From a checkpoint of a small transformer trained on Wikipedia.
Training: a variant of Muon for these matrices, 8370 steps.
Each number is 200 + 40 x the weight over its row's rms, rounded and kept within 0 to 999. Layers, rows and columns count from 0. The size before them is the row's rms in percent of the matrix's.

# layer 8 MLP gate, 4096x512, rms 0.152, rows 743-779, columns 256-319
099,218,265,120,163,208,159,230,241,179,236,225,183,201,187,175,200,238,135,235,128,209,198,216,145,221,216,219,178,192,180,251,220,236,238,154,150,244,237,208,205,159,202,189,235,253,170,137,112,178,181,248,289,223,191,220,235,174,160,214,143,210,190,196,247
101,199,243,230,189,188,186,181,196,183,159,194,259,142,239,143,223,159,259,213,155,221,191,205,162,314,161,232,156,263,249,181,232,234,196,254,188,218,130,187,214,176,228,253,189,212,157,185,185,214,174,237,233,165,244,183,237,205,207,239,232,246,235,260,167
099,224,238,245,275,181,207,214,224,187,233,202,224,197,159,200,204,131,228,246,204,211,243,178,242,203,172,208,88,294,234,221,180,169,224,194,290,207,250,164,193,176,270,179,168,190,186,194,152,214,187,203,156,192,162,239,128,110,161,169,210,289,139,195,170
102,248,163,217,172,153,202,135,170,192,225,123,223,196,219,225,187,253,170,246,223,144,189,201,124,220,94,186,270,253,217,202,132,222,167,189,239,215,226,260,176,179,237,268,173,190,273,266,171,199,205,185,241,131,237,221,215,170,220,265,215,216,213,132,274
095,197,220,212,144,276,191,167,130,276,230,149,197,250,194,233,255,193,295,293,128,173,149,246,196,206,132,224,118,216,176,204,262,141,192,217,174,248,182,198,246,212,227,144,259,158,134,176,276,223,265,249,127,256,147,241,225,223,181,177,213,239,224,176,227
096,223,180,177,266,153,172,82,70,206,179,157,191,182,119,230,178,175,173,187,191,223,172,299,144,188,168,166,201,193,225,191,224,240,228,171,217,211,175,133,250,218,204,190,200,218,231,185,256,243,262,304,202,206,159,149,234,252,204,202,216,183,207,119,193
098,182,219,186,234,167,208,213,159,184,201,132,247,171,175,213,197,123,213,230,140,270,141,243,143,221,202,169,210,176,181,226,271,227,157,240,267,238,283,303,233,186,213,187,259,160,188,137,167,186,240,189,208,194,235,207,202,169,229,242,236,214,241,192,236
099,304,282,265,148,250,240,151,223,226,234,193,207,186,146,236,212,231,204,143,252,121,155,193,205,229,191,144,163,227,207,219,123,170,206,176,163,224,279,133,134,167,240,159,245,224,190,186,188,220,205,176,227,188,171,208,185,175,201,149,210,185,288,212,146
099,286,228,266,119,289,171,233,240,179,222,233,209,165,167,190,242,253,130,252,157,140,223,203,194,222,180,186,135,181,160,198,195,278,95,130,192,255,218,85,160,222,258,162,233,234,170,203,245,156,264,248,230,176,213,200,174,237,127,198,251,201,218,166,201
092,149,227,297,223,224,236,212,144,266,190,152,207,234,253,205,222,156,195,166,271,184,243,179,208,144,193,280,236,169,222,263,244,231,132,271,195,231,217,208,140,121,165,211,213,203,95,158,151,247,229,246,189,264,180,205,151,224,235,155,198,228,205,206,230
104,110,146,190,232,210,219,188,179,185,224,142,219,151,129,159,176,183,189,200,147,258,150,186,190,114,171,129,149,193,173,194,239,232,230,219,167,304,201,249,242,204,153,173,157,158,165,184,188,198,238,190,187,161,273,170,240,145,192,248,97,168,119,223,151
102,254,285,249,234,206,184,206,144,179,222,278,278,192,211,190,206,161,177,199,158,214,195,238,200,132,249,235,201,197,214,218,215,117,230,192,262,137,221,245,212,148,176,200,249,203,123,151,183,159,174,155,156,121,193,185,182,100,216,126,235,214,251,251,262
111,169,212,262,170,195,279,173,181,189,274,283,235,260,229,236,226,247,175,202,154,102,126,190,253,138,144,162,191,180,225,207,213,186,149,198,167,163,125,196,181,180,214,270,206,250,203,238,164,144,164,245,210,157,223,162,221,262,227,194,152,258,216,154,152
097,153,192,141,245,166,208,282,218,167,234,202,167,152,190,258,243,158,143,167,192,263,256,229,210,209,255,189,313,207,250,223,150,196,180,148,151,249,227,117,219,156,137,186,269,188,163,164,295,141,194,182,243,169,204,170,213,241,289,169,295,205,177,193,209
100,160,236,208,244,192,194,184,155,224,214,155,135,262,230,230,226,162,120,225,184,273,226,243,123,192,206,159,209,175,158,139,122,176,216,145,177,232,221,141,255,177,206,231,206,234,232,237,231,155,133,210,213,194,132,189,199,178,219,207,143,196,222,180,189
099,228,257,165,193,218,149,139,227,202,281,174,181,218,192,233,157,293,132,184,157,188,158,239,233,161,162,211,191,199,181,198,211,239,210,177,141,119,214,224,129,180,191,212,262,165,181,178,239,167,244,264,237,199,219,240,245,250,237,164,296,250,257,157,241
098,196,197,193,222,154,182,200,176,225,131,217,250,171,159,245,197,145,151,174,215,190,172,251,141,136,222,257,172,143,166,165,131,206,227,196,136,229,193,213,193,216,208,258,193,232,145,207,198,189,247,256,195,208,184,192,239,241,225,180,228,217,204,228,233
096,191,215,178,242,220,211,223,195,189,171,230,182,205,230,233,137,213,213,240,281,251,264,255,129,175,159,205,146,195,182,212,196,169,193,208,179,202,160,199,198,81,160,193,193,113,186,224,207,74,172,204,209,262,191,287,212,191,243,177,201,169,141,218,227
103,136,245,165,239,218,146,217,175,254,239,183,208,85,155,190,214,205,201,183,208,216,196,119,186,140,256,243,121,176,228,232,185,200,226,144,196,280,206,152,249,96,194,193,169,227,97,156,243,120,207,242,224,261,212,216,269,203,181,201,206,224,176,174,275
100,170,205,234,168,208,244,217,278,159,130,147,187,188,236,247,155,164,196,266,263,200,228,287,223,216,206,210,227,142,168,166,117,179,184,217,160,203,213,169,167,289,242,209,230,138,178,226,213,154,193,157,228,290,153,213,198,215,300,209,156,206,247,202,238
104,180,243,147,245,229,201,263,205,166,245,240,213,204,205,228,171,111,230,166,196,229,194,178,228,154,172,146,188,231,233,189,235,208,269,214,256,181,211,182,239,237,205,183,194,198,187,260,162,209,201,149,219,135,181,219,218,148,236,224,202,190,187,188,260
101,273,258,157,173,224,168,212,165,219,164,236,212,182,180,194,295,160,149,203,179,166,215,207,239,164,231,185,180,249,228,196,233,216,205,198,217,245,265,221,164,178,226,250,127,202,162,168,231,168,154,282,179,254,236,180,271,277,197,176,200,196,196,210,175
101,195,158,174,201,200,192,216,159,159,161,183,130,215,186,213,203,200,217,133,184,202,208,188,217,202,222,150,216,164,218,251,171,184,261,114,261,228,240,222,199,142,176,170,198,186,227,188,192,210,204,211,260,166,197,213,218,136,125,250,127,116,182,246,244
097,171,172,208,269,195,180,85,179,193,214,178,166,162,275,284,153,88,164,196,222,87,249,240,193,281,198,240,156,208,160,204,211,218,225,216,192,216,204,194,176,194,235,179,184,130,217,101,212,202,146,237,213,132,282,182,252,193,187,226,137,220,252,200,165
098,199,212,206,251,235,154,219,256,237,223,219,172,193,225,210,233,218,200,208,158,235,206,156,223,175,189,192,153,187,201,267,212,204,199,163,296,228,184,249,152,233,255,185,107,202,166,168,187,282,220,225,215,230,141,258,204,139,226,178,172,250,172,193,224
103,208,224,159,270,191,149,202,180,170,176,235,115,231,139,199,186,263,225,188,249,136,220,215,245,201,273,159,204,162,133,241,215,217,144,176,140,219,229,230,239,247,239,171,178,169,201,222,176,179,200,194,207,108,179,202,165,186,164,203,232,225,193,194,229
099,255,205,146,290,188,253,165,227,139,217,160,150,161,208,169,180,178,223,284,159,124,177,188,186,170,201,222,220,189,158,174,205,178,209,229,227,222,222,255,116,205,217,201,209,204,171,226,213,188,163,224,185,162,201,155,217,179,246,204,193,173,216,183,164
100,280,278,157,188,240,232,187,164,233,219,154,205,228,245,240,167,192,265,248,185,139,191,158,190,234,194,162,189,206,234,220,220,280,191,200,175,281,195,155,181,232,238,204,200,162,188,227,166,202,149,151,190,220,220,249,171,153,253,226,214,141,205,216,148
097,142,186,192,211,189,144,197,132,264,203,195,287,207,223,252,188,233,160,264,294,193,252,194,181,230,167,147,188,148,197,164,200,176,219,251,228,136,213,197,232,230,186,276,209,187,227,188,139,202,270,206,190,229,216,165,196,171,241,236,185,158,145,182,261
097,211,222,174,187,239,167,170,265,180,222,256,163,210,207,233,172,162,265,90,196,184,163,236,180,189,219,232,192,174,266,261,183,221,207,184,251,224,163,187,219,186,254,144,316,236,215,144,199,213,133,184,148,250,148,162,165,196,114,182,207,237,184,147,134
100,201,246,248,176,92,237,221,184,196,306,188,177,166,246,199,253,237,155,223,175,193,326,180,228,221,254,213,277,169,194,191,104,173,171,218,141,282,146,185,161,285,165,184,204,167,163,199,172,260,125,139,158,249,194,211,193,203,239,202,153,217,188,186,227
103,273,146,227,222,183,201,170,206,160,179,189,116,148,165,217,193,199,192,218,166,231,178,223,153,225,189,251,190,200,159,140,179,164,212,184,288,258,262,265,163,191,232,255,208,237,176,254,213,212,190,173,209,160,173,193,206,229,187,212,181,273,307,256,211
105,219,210,177,257,180,230,239,164,177,188,240,292,192,189,137,276,189,179,179,177,149,215,198,199,194,176,196,143,173,181,171,121,237,240,324,177,217,179,239,146,217,264,211,181,255,182,181,215,168,158,242,113,183,204,132,160,211,168,195,220,142,224,222,168
100,230,200,253,241,188,264,189,191,270,181,157,211,199,59,180,258,250,216,237,219,188,136,225,210,147,177,179,196,182,233,133,211,239,268,161,188,205,219,212,185,268,203,231,233,199,184,190,156,180,221,253,177,270,239,195,221,172,171,259,188,155,189,83,178
102,210,239,218,295,232,209,226,172,173,249,221,219,255,277,232,252,143,234,196,258,159,153,191,212,288,208,185,150,159,184,154,218,197,132,176,200,237,180,181,130,185,221,231,135,231,252,155,282,213,310,189,282,246,197,223,199,161,227,197,251,219,209,193,185
105,244,204,243,157,169,212,107,211,204,186,199,209,173,141,216,151,144,204,242,200,250,205,169,245,138,224,153,226,221,166,207,206,258,252,170,169,247,281,231,240,150,259,169,247,197,195,168,146,275,178,219,140,202,154,247,177,233,228,222,186,225,182,195,221
097,259,158,193,199,292,254,154,220,164,254,159,134,171,199,226,252,210,217,172,218,184,236,142,155,214,222,155,224,112,162,214,182,242,180,226,201,236,246,241,171,175,209,267,241,216,182,206,129,169,144,215,216,239,234,192,256,279,222,231,124,126,179,209,127
# layer 8 MLP up, 4096x512, rms 0.156, rows 743-778, columns 256-319
096,202,239,179,205,146,248,148,209,276,238,155,147,205,216,123,177,212,197,169,164,201,252,245,195,207,185,245,223,219,197,229,166,144,162,233,221,265,233,240,217,180,151,206,152,152,214,198,245,218,252,193,194,176,237,158,187,277,215,153,114,158,243,196,175
105,137,231,168,224,210,163,227,215,246,200,146,164,239,212,185,216,157,158,198,171,216,198,218,197,177,179,146,232,133,170,219,171,233,245,190,178,159,163,174,204,229,277,172,292,211,180,255,243,145,226,223,212,234,243,186,129,239,187,196,222,157,201,239,228
102,161,168,218,236,214,262,148,169,224,171,206,120,180,179,198,155,211,214,197,126,233,210,211,247,179,206,208,182,221,228,203,146,136,243,288,221,204,209,240,192,228,238,187,183,264,170,216,180,219,213,182,209,211,168,233,224,151,239,232,212,137,212,129,181
103,177,225,193,232,288,225,216,168,192,237,132,155,201,264,259,224,284,252,236,218,186,182,239,142,206,211,182,211,263,165,176,279,135,203,228,150,221,198,212,195,223,107,209,227,256,170,247,230,190,127,133,171,231,222,260,209,231,210,199,151,172,235,184,210
090,155,183,129,159,225,189,168,203,204,153,201,175,162,181,188,165,207,281,129,233,175,241,167,198,150,172,125,319,184,168,202,185,180,234,236,211,241,222,169,217,263,223,151,188,180,140,176,202,164,143,156,135,199,277,177,201,214,209,235,202,218,212,215,183
101,285,174,182,165,155,217,182,192,171,182,186,194,214,177,217,246,187,221,216,213,213,167,246,258,255,136,191,207,169,170,116,258,168,224,243,216,201,181,245,168,225,214,187,225,232,168,177,118,149,176,126,228,215,145,206,207,213,188,172,221,238,233,187,219
094,156,224,232,165,159,216,251,147,209,245,276,205,206,207,204,194,167,134,218,180,207,166,114,219,178,101,222,274,210,242,197,200,167,158,230,161,175,224,192,169,149,170,151,208,245,206,197,194,165,251,236,274,212,212,198,217,168,197,256,188,194,178,245,174
098,181,193,197,190,187,175,227,188,223,190,168,225,167,215,209,190,320,279,209,159,202,227,168,207,195,208,211,186,221,193,168,233,109,211,293,231,219,228,197,181,169,203,178,164,171,289,258,209,222,196,205,146,215,142,222,202,196,165,187,259,139,175,201,174
099,247,262,169,231,209,197,154,226,168,193,171,285,245,172,235,283,176,198,138,181,162,156,230,218,219,200,126,141,243,207,205,263,232,216,246,202,192,205,209,207,131,207,105,226,281,168,263,261,204,207,277,205,127,222,249,144,219,166,159,237,137,241,176,254
097,257,189,176,163,186,155,278,221,152,188,207,113,161,215,197,184,237,178,180,146,221,248,171,211,211,248,242,143,213,219,152,182,215,194,202,136,243,199,133,240,213,221,223,277,171,212,187,261,156,207,283,267,192,255,260,105,227,172,214,209,144,169,229,282
108,270,204,170,193,194,195,198,216,224,182,296,168,188,231,215,156,178,213,145,232,227,238,215,179,264,241,144,228,168,220,217,248,166,145,204,143,149,211,137,108,240,249,174,206,200,137,169,199,198,222,163,238,229,229,225,153,237,178,202,209,204,206,120,252
102,203,193,183,133,220,161,236,166,209,203,239,192,133,240,256,259,252,214,135,162,239,206,241,231,159,195,174,208,201,192,230,251,145,225,189,200,271,259,201,196,227,191,167,220,188,236,202,178,172,211,154,225,186,188,186,153,136,171,213,166,241,256,278,213
099,149,232,265,148,229,216,231,157,228,273,237,212,201,210,283,269,261,228,211,186,103,174,241,224,157,166,130,201,187,284,197,213,222,208,205,227,216,169,193,235,208,199,208,212,211,230,226,253,157,130,242,198,230,247,152,239,293,190,185,223,245,137,198,211
102,229,212,204,210,268,183,242,132,203,197,226,222,201,173,181,207,122,184,195,212,246,202,315,188,197,199,210,219,255,186,173,213,203,195,172,288,221,235,209,211,167,211,203,218,223,171,252,251,196,183,160,238,152,230,212,174,174,166,230,191,278,179,236,216
102,291,236,261,209,215,208,184,174,197,204,227,244,137,191,189,226,132,171,201,228,190,232,229,136,137,200,186,178,216,179,173,251,266,199,230,135,288,235,155,192,197,258,184,209,190,201,215,178,174,151,117,230,267,234,210,206,216,267,270,190,202,179,259,152
096,191,186,229,221,172,244,190,115,205,180,188,162,199,186,250,230,269,191,169,180,244,245,226,241,183,189,199,169,193,228,240,151,138,158,258,191,198,181,153,241,309,232,197,177,159,194,220,234,173,255,194,265,226,168,100,253,195,191,228,132,179,236,205,258
097,155,196,243,203,170,201,232,241,181,263,259,188,197,291,152,165,168,213,183,145,196,184,228,193,149,150,194,194,106,235,214,258,212,231,223,228,177,209,238,201,161,223,75,177,196,175,277,210,203,275,214,158,206,202,259,226,161,281,230,217,185,218,177,235
094,209,189,199,201,261,259,186,193,180,141,243,171,180,238,207,225,175,228,129,184,179,248,199,249,188,195,215,299,243,137,197,226,209,236,218,208,209,154,134,148,154,189,205,241,232,169,244,190,158,223,144,230,238,246,172,136,208,227,194,257,242,128,199,260
104,219,190,188,231,186,166,231,229,182,182,191,250,184,280,117,173,191,117,241,251,195,197,175,183,201,218,200,116,252,219,222,253,229,210,193,218,184,169,120,209,145,152,144,198,138,215,205,170,186,259,155,203,92,224,161,180,160,242,179,148,157,171,183,146
106,178,284,200,216,134,144,238,236,188,210,251,146,253,183,232,166,202,236,157,170,163,120,186,211,178,218,221,215,162,229,205,208,163,169,274,225,112,238,230,169,198,196,267,207,250,222,93,219,211,257,275,163,131,238,201,206,225,156,122,134,123,282,199,180
103,183,187,159,254,165,137,159,202,116,212,288,206,210,202,219,276,103,202,124,144,137,164,210,232,274,247,226,233,180,171,205,270,192,176,221,169,257,215,175,295,216,217,122,245,202,212,203,182,179,288,185,241,243,138,216,198,216,186,206,184,202,213,156,254
100,193,218,249,261,198,253,223,239,179,153,190,126,178,245,158,166,283,188,157,144,270,237,199,145,209,262,183,168,195,156,217,173,189,249,207,219,202,127,243,214,137,183,177,178,198,159,194,185,273,210,238,148,204,243,192,78,215,173,273,181,199,132,266,180
099,176,273,241,227,216,234,288,176,244,250,172,176,196,194,188,226,219,240,145,257,279,237,186,237,227,226,214,199,202,176,199,154,250,216,197,170,239,234,180,178,210,219,277,248,221,202,189,259,93,223,175,221,149,240,96,249,184,204,246,180,150,215,155,165
096,239,186,160,231,142,172,177,199,133,173,250,177,221,162,192,144,234,208,292,196,214,191,262,296,262,235,226,139,186,257,213,206,188,169,222,221,135,184,219,168,170,241,218,163,157,209,248,162,211,261,59,200,186,161,211,145,239,200,139,228,249,147,270,201
097,234,204,169,175,209,114,180,213,151,198,162,178,242,205,157,212,177,277,145,180,189,235,219,221,243,245,243,223,265,244,222,204,136,226,187,128,142,179,198,192,221,183,195,144,279,249,144,157,178,208,180,172,230,203,175,230,221,219,203,212,96,184,180,224
101,218,179,164,239,219,203,235,156,185,174,196,192,305,227,147,195,142,164,177,218,166,197,221,195,236,169,241,200,256,151,223,228,118,190,225,162,278,239,236,286,279,164,188,217,192,170,187,213,140,199,191,254,217,198,219,182,219,207,211,249,208,231,187,205
100,216,200,277,261,212,178,222,229,188,159,186,85,223,263,258,239,178,188,184,232,183,153,163,178,158,121,260,229,263,156,230,182,156,156,217,126,157,185,224,180,216,209,149,214,158,167,240,213,287,159,137,200,202,262,206,164,235,196,181,232,235,137,206,212
110,189,210,253,202,209,197,216,217,137,207,144,272,177,181,169,225,107,225,196,195,195,176,206,188,206,274,206,161,185,152,175,163,199,149,191,176,206,311,224,115,190,210,167,210,264,191,266,190,187,213,206,183,169,235,210,202,253,237,182,194,197,248,222,164
099,198,249,158,186,173,232,175,217,159,212,231,190,194,186,134,202,286,172,175,144,267,201,176,184,197,156,242,263,255,233,135,182,194,197,161,259,245,190,263,190,226,199,196,191,172,105,225,202,227,238,186,197,224,150,177,208,242,134,194,241,177,208,223,167
100,227,180,235,134,261,286,178,202,251,185,248,205,242,221,216,275,243,240,184,175,212,216,225,174,127,190,158,204,220,251,223,213,183,214,170,257,210,181,83,263,136,224,203,219,214,162,187,262,197,202,197,114,237,233,138,174,189,125,210,223,281,246,145,142
101,222,223,247,182,271,209,135,231,219,242,136,181,210,234,231,154,224,170,162,197,104,192,241,173,195,200,192,174,303,143,189,252,194,201,243,191,240,134,159,210,253,193,160,188,138,179,287,253,199,172,214,189,242,196,249,221,195,170,226,180,249,237,316,227
104,216,268,233,222,244,175,190,214,271,165,232,209,219,230,169,234,203,232,226,219,213,229,225,198,173,155,147,147,234,217,218,194,194,146,162,174,224,152,241,282,200,146,155,255,155,195,279,142,149,149,219,206,215,209,156,288,141,218,192,196,174,218,216,230
100,216,267,231,211,182,217,209,190,217,217,242,150,299,196,247,221,160,197,221,206,214,162,169,181,218,194,123,207,148,236,204,162,220,137,289,149,255,197,168,211,127,277,236,175,184,178,114,130,246,203,218,221,166,104,202,192,199,246,173,132,170,256,159,241
103,264,140,216,208,166,241,172,213,262,274,205,184,246,185,212,175,223,196,183,228,152,225,183,151,229,224,199,247,191,161,219,233,264,238,214,155,186,202,139,206,200,227,246,149,185,144,199,241,245,246,210,170,223,161,245,228,234,206,226,219,169,198,149,152
103,206,220,181,67,204,196,121,222,264,185,230,206,177,205,170,141,206,240,206,247,181,152,250,153,250,122,185,248,270,213,157,158,193,164,185,190,157,127,197,203,210,190,193,286,244,167,169,222,139,156,232,202,165,213,128,253,205,198,230,221,264,204,231,170
103,145,147,173,224,230,259,156,119,222,155,223,245,157,241,182,171,130,149,215,213,206,168,196,198,218,189,183,232,185,195,158,241,251,150,261,207,189,175,210,235,196,193,184,249,192,211,159,190,196,238,250,173,166,189,257,184,239,261,240,175,210,202,195,103
# layer 8 MLP down (transposed), 4096x512, rms 0.052, rows 743-778, columns 256-319
099,167,152,253,131,131,238,151,190,156,216,203,175,177,236,181,195,221,247,254,212,224,199,195,251,226,237,178,241,205,180,187,206,197,160,191,198,189,180,189,177,233,221,275,159,118,216,243,256,194,176,118,140,206,128,186,170,203,206,234,242,186,160,213,222
106,208,138,170,182,191,208,175,132,240,106,179,176,148,188,242,228,219,226,197,281,206,214,255,135,134,253,162,218,172,267,168,253,238,202,210,180,174,227,181,219,169,236,236,177,186,226,207,177,240,277,270,228,244,218,247,104,297,193,205,223,182,162,158,235
100,220,221,196,209,176,289,223,161,184,213,232,248,220,160,161,182,190,218,97,130,124,220,229,208,218,255,237,183,254,266,232,230,241,239,267,214,179,207,160,133,204,303,181,190,262,186,194,177,219,177,161,234,178,264,266,176,141,189,249,165,157,250,197,189
103,167,224,205,143,265,207,219,212,214,207,202,257,199,197,152,206,240,191,236,165,198,213,244,252,169,234,167,106,185,210,176,237,264,167,137,220,253,181,102,195,284,212,240,231,221,157,253,179,215,140,134,180,193,132,226,195,175,226,163,156,192,171,211,247
091,239,185,239,198,261,250,187,126,267,197,155,170,232,239,172,172,169,202,207,183,98,212,235,245,157,162,260,254,216,198,195,246,198,210,172,126,254,171,160,219,245,172,112,234,173,227,191,181,217,230,199,177,179,249,161,220,199,164,150,148,265,289,175,192
101,250,227,207,241,186,216,150,180,231,190,202,319,215,146,224,299,202,245,143,208,199,237,259,171,240,200,252,241,198,255,166,134,208,171,181,183,242,217,285,158,241,212,205,214,209,173,175,169,203,236,169,208,162,175,205,215,146,235,142,187,247,136,165,253
092,250,192,223,135,189,200,167,183,127,168,162,222,171,157,204,219,215,199,251,214,294,178,173,181,203,208,176,180,262,217,188,186,207,222,269,182,191,221,179,164,152,221,279,168,167,156,191,231,134,269,191,224,227,202,245,264,242,200,179,222,173,249,288,167
095,189,155,130,176,186,82,256,216,102,228,219,212,257,241,191,184,218,217,205,175,293,235,190,128,180,166,220,199,207,234,216,279,251,221,174,187,247,150,246,253,256,192,182,230,111,176,222,179,184,181,221,202,185,206,156,188,189,283,235,163,256,153,175,206
101,284,255,156,201,203,199,173,152,238,251,235,247,161,71,182,241,231,156,178,123,180,187,210,225,172,202,148,179,165,217,123,191,273,151,264,186,219,149,126,176,155,194,201,227,226,150,215,269,179,204,187,207,181,189,225,233,211,137,190,183,115,208,237,236
094,226,169,164,227,250,156,266,222,265,167,199,194,213,265,142,225,157,235,249,231,192,118,263,184,253,194,302,206,177,180,217,232,177,206,279,166,206,192,207,188,196,201,188,159,218,107,206,192,201,208,249,151,216,195,254,210,212,195,131,153,222,229,230,202
103,190,219,231,205,199,259,190,106,215,213,281,205,190,243,277,187,130,239,222,231,144,211,161,153,175,289,215,242,248,214,202,246,254,230,162,201,188,207,134,193,152,226,193,150,226,128,197,161,156,176,195,172,224,223,277,192,286,188,174,237,93,231,219,213
102,74,148,252,214,287,208,253,157,233,215,182,203,188,187,181,163,215,307,114,166,223,183,184,204,180,185,169,265,219,209,200,247,156,188,149,126,206,214,185,254,181,201,160,218,198,233,250,225,218,167,188,253,190,211,150,161,221,198,247,208,260,213,194,194
103,284,124,161,205,223,162,228,223,197,168,132,179,172,191,145,158,132,170,209,230,269,250,144,196,269,242,203,191,230,199,237,198,286,190,185,214,218,249,175,225,199,212,151,191,181,199,172,289,204,185,194,145,176,199,213,201,156,219,136,253,196,235,198,208
103,144,198,184,160,223,254,180,203,265,163,196,183,269,106,218,165,124,210,186,263,201,139,184,254,197,235,239,176,233,296,248,209,241,250,175,225,161,288,224,234,197,178,158,115,220,192,221,176,207,202,177,214,146,125,117,188,195,269,219,232,210,150,59,213
100,292,231,232,199,219,179,211,210,214,182,216,172,271,239,216,183,146,278,196,215,154,208,160,186,205,217,179,238,186,230,236,199,215,257,250,227,246,231,237,230,150,185,241,137,221,149,209,172,204,218,186,211,224,205,256,83,192,196,234,120,198,233,240,198
096,231,155,201,244,186,157,166,243,179,186,266,241,207,221,157,237,237,212,189,269,209,199,269,190,177,178,241,152,212,243,188,334,130,179,188,128,178,252,160,165,130,176,135,214,234,145,187,151,207,172,190,208,288,228,209,256,196,274,190,158,227,163,146,207
098,204,181,179,275,175,181,188,209,253,172,253,157,179,221,166,201,225,207,209,234,128,166,122,241,218,242,183,235,191,230,156,202,170,161,160,212,187,204,201,256,229,188,203,188,165,276,240,157,247,232,213,179,226,272,262,283,199,208,201,291,242,164,219,244
096,227,280,225,191,184,202,252,118,239,166,173,239,177,235,250,204,254,169,180,224,212,302,282,178,146,188,188,232,154,165,194,128,226,254,230,229,195,137,224,178,140,207,146,126,244,151,168,254,154,77,202,194,259,157,260,136,208,257,160,189,164,212,234,206
102,164,176,173,234,154,198,191,236,171,194,210,193,236,205,179,218,225,175,287,172,230,125,246,191,271,147,205,240,246,136,198,226,169,208,245,199,144,178,217,253,175,142,204,186,122,191,156,188,211,198,167,225,190,243,195,178,155,267,309,253,212,258,162,164
105,196,139,168,134,228,207,109,207,268,176,219,211,166,146,180,197,255,258,231,139,257,209,140,260,208,242,229,221,150,220,199,263,225,143,238,188,215,179,265,254,220,215,162,195,244,213,217,214,241,257,140,217,154,208,195,225,190,181,171,199,194,250,219,251
104,160,202,178,110,163,209,175,244,136,274,195,203,174,149,253,163,157,169,148,233,166,271,186,187,166,146,179,201,265,211,226,220,160,189,120,197,249,162,208,247,194,176,210,242,224,255,261,202,117,226,241,148,247,136,174,150,188,167,144,196,176,244,187,211
099,165,281,161,170,236,249,126,309,188,179,222,158,244,223,259,142,288,249,153,249,239,122,197,177,121,224,242,219,222,250,211,210,237,132,145,162,116,224,249,281,181,191,296,201,247,237,203,285,297,243,183,98,106,166,217,186,209,154,153,164,237,240,159,224
097,179,183,97,255,284,186,226,204,224,173,288,217,116,197,185,226,160,202,184,132,237,145,242,219,240,243,231,182,185,272,228,271,207,169,179,189,266,295,174,199,254,153,203,243,174,196,195,241,178,156,152,193,163,183,248,176,206,277,150,175,155,207,181,263
094,131,233,217,265,177,242,269,275,280,194,193,192,263,213,186,120,213,173,245,254,201,188,244,207,200,194,95,150,238,213,269,203,257,133,247,215,167,221,142,155,292,211,207,185,194,177,242,209,100,186,257,187,290,216,258,177,159,189,172,197,196,203,216,282
097,163,271,131,203,160,153,191,232,189,260,233,169,150,196,249,191,254,205,210,146,248,180,193,166,248,204,204,196,102,225,236,227,227,168,188,174,213,203,170,224,183,172,228,229,207,173,208,164,199,161,202,178,213,188,167,199,287,200,230,245,168,182,229,258
097,219,239,156,242,158,106,184,188,212,162,207,222,250,227,212,248,217,202,191,176,237,166,213,177,210,216,236,185,194,177,214,171,213,255,227,173,224,254,200,218,260,182,242,278,204,220,225,128,199,206,176,173,209,107,155,148,250,250,195,192,258,279,181,252
099,185,178,192,230,178,230,222,194,198,193,267,194,283,210,236,207,176,154,233,257,213,234,196,160,257,176,141,198,199,241,176,200,239,261,132,201,176,206,179,146,168,174,168,134,238,236,153,174,230,190,223,174,259,147,158,206,169,186,257,231,236,188,223,217
108,194,205,204,145,194,227,247,275,116,219,209,243,229,222,211,165,159,165,201,293,178,129,206,273,168,259,211,78,229,210,205,203,225,166,159,205,202,261,213,211,138,248,237,193,222,245,228,203,222,194,172,227,223,182,261,241,234,173,171,215,162,167,127,176
100,288,247,220,164,216,234,259,271,201,201,219,159,213,266,305,191,215,251,282,177,238,153,229,139,239,195,203,227,285,314,189,224,119,195,215,211,187,211,280,185,202,210,191,248,166,187,182,157,159,225,118,197,171,173,150,187,164,204,195,198,174,165,233,164
102,188,256,196,195,205,196,144,207,199,155,189,120,238,221,213,188,219,178,173,235,136,180,294,184,224,250,187,217,176,178,205,199,224,181,270,161,224,137,149,203,136,170,214,257,180,108,161,202,178,245,192,242,177,164,190,212,162,188,184,199,272,234,183,203
100,273,110,276,234,215,192,93,251,234,229,149,125,200,236,162,272,225,209,213,205,217,178,246,165,149,253,170,254,254,220,164,188,230,204,212,149,229,206,246,189,183,207,291,194,158,202,220,218,189,188,175,225,251,182,212,228,138,203,210,219,215,191,195,265
104,252,259,273,123,146,207,153,285,270,225,204,154,231,152,201,247,186,216,257,264,250,181,237,197,170,135,168,142,153,162,186,161,111,289,160,195,244,199,247,226,200,199,219,292,204,260,184,180,164,202,124,215,162,180,159,148,146,202,182,214,278,225,167,252
101,147,233,124,97,124,204,228,220,175,238,206,196,333,179,191,149,244,180,214,165,179,207,215,124,194,174,217,180,241,224,226,174,214,201,147,206,237,235,206,207,169,177,224,184,223,163,114,155,193,138,136,223,174,257,148,170,183,255,207,181,197,131,193,134
103,178,305,215,149,238,148,185,185,200,260,192,272,295,230,187,216,156,274,154,203,170,230,233,237,170,247,175,191,251,234,126,279,217,160,183,238,229,179,199,140,211,151,181,166,183,176,227,278,169,202,133,237,138,214,253,205,223,168,189,247,149,228,148,232
100,198,150,153,175,186,245,212,229,147,268,208,219,179,242,250,269,249,113,172,229,176,160,177,174,152,179,193,247,210,170,210,211,228,201,225,147,206,187,227,195,266,174,147,146,194,204,203,237,168,191,200,259,215,218,223,174,234,223,256,191,224,255,144,236
104,260,156,102,232,232,239,218,195,177,97,270,186,190,196,265,199,247,125,283,242,224,171,235,159,222,234,279,243,179,165,115,183,261,167,181,212,197,238,216,223,220,178,181,239,240,213,282,279,256,210,166,197,188,209,229,218,221,204,191,158,209,121,160,189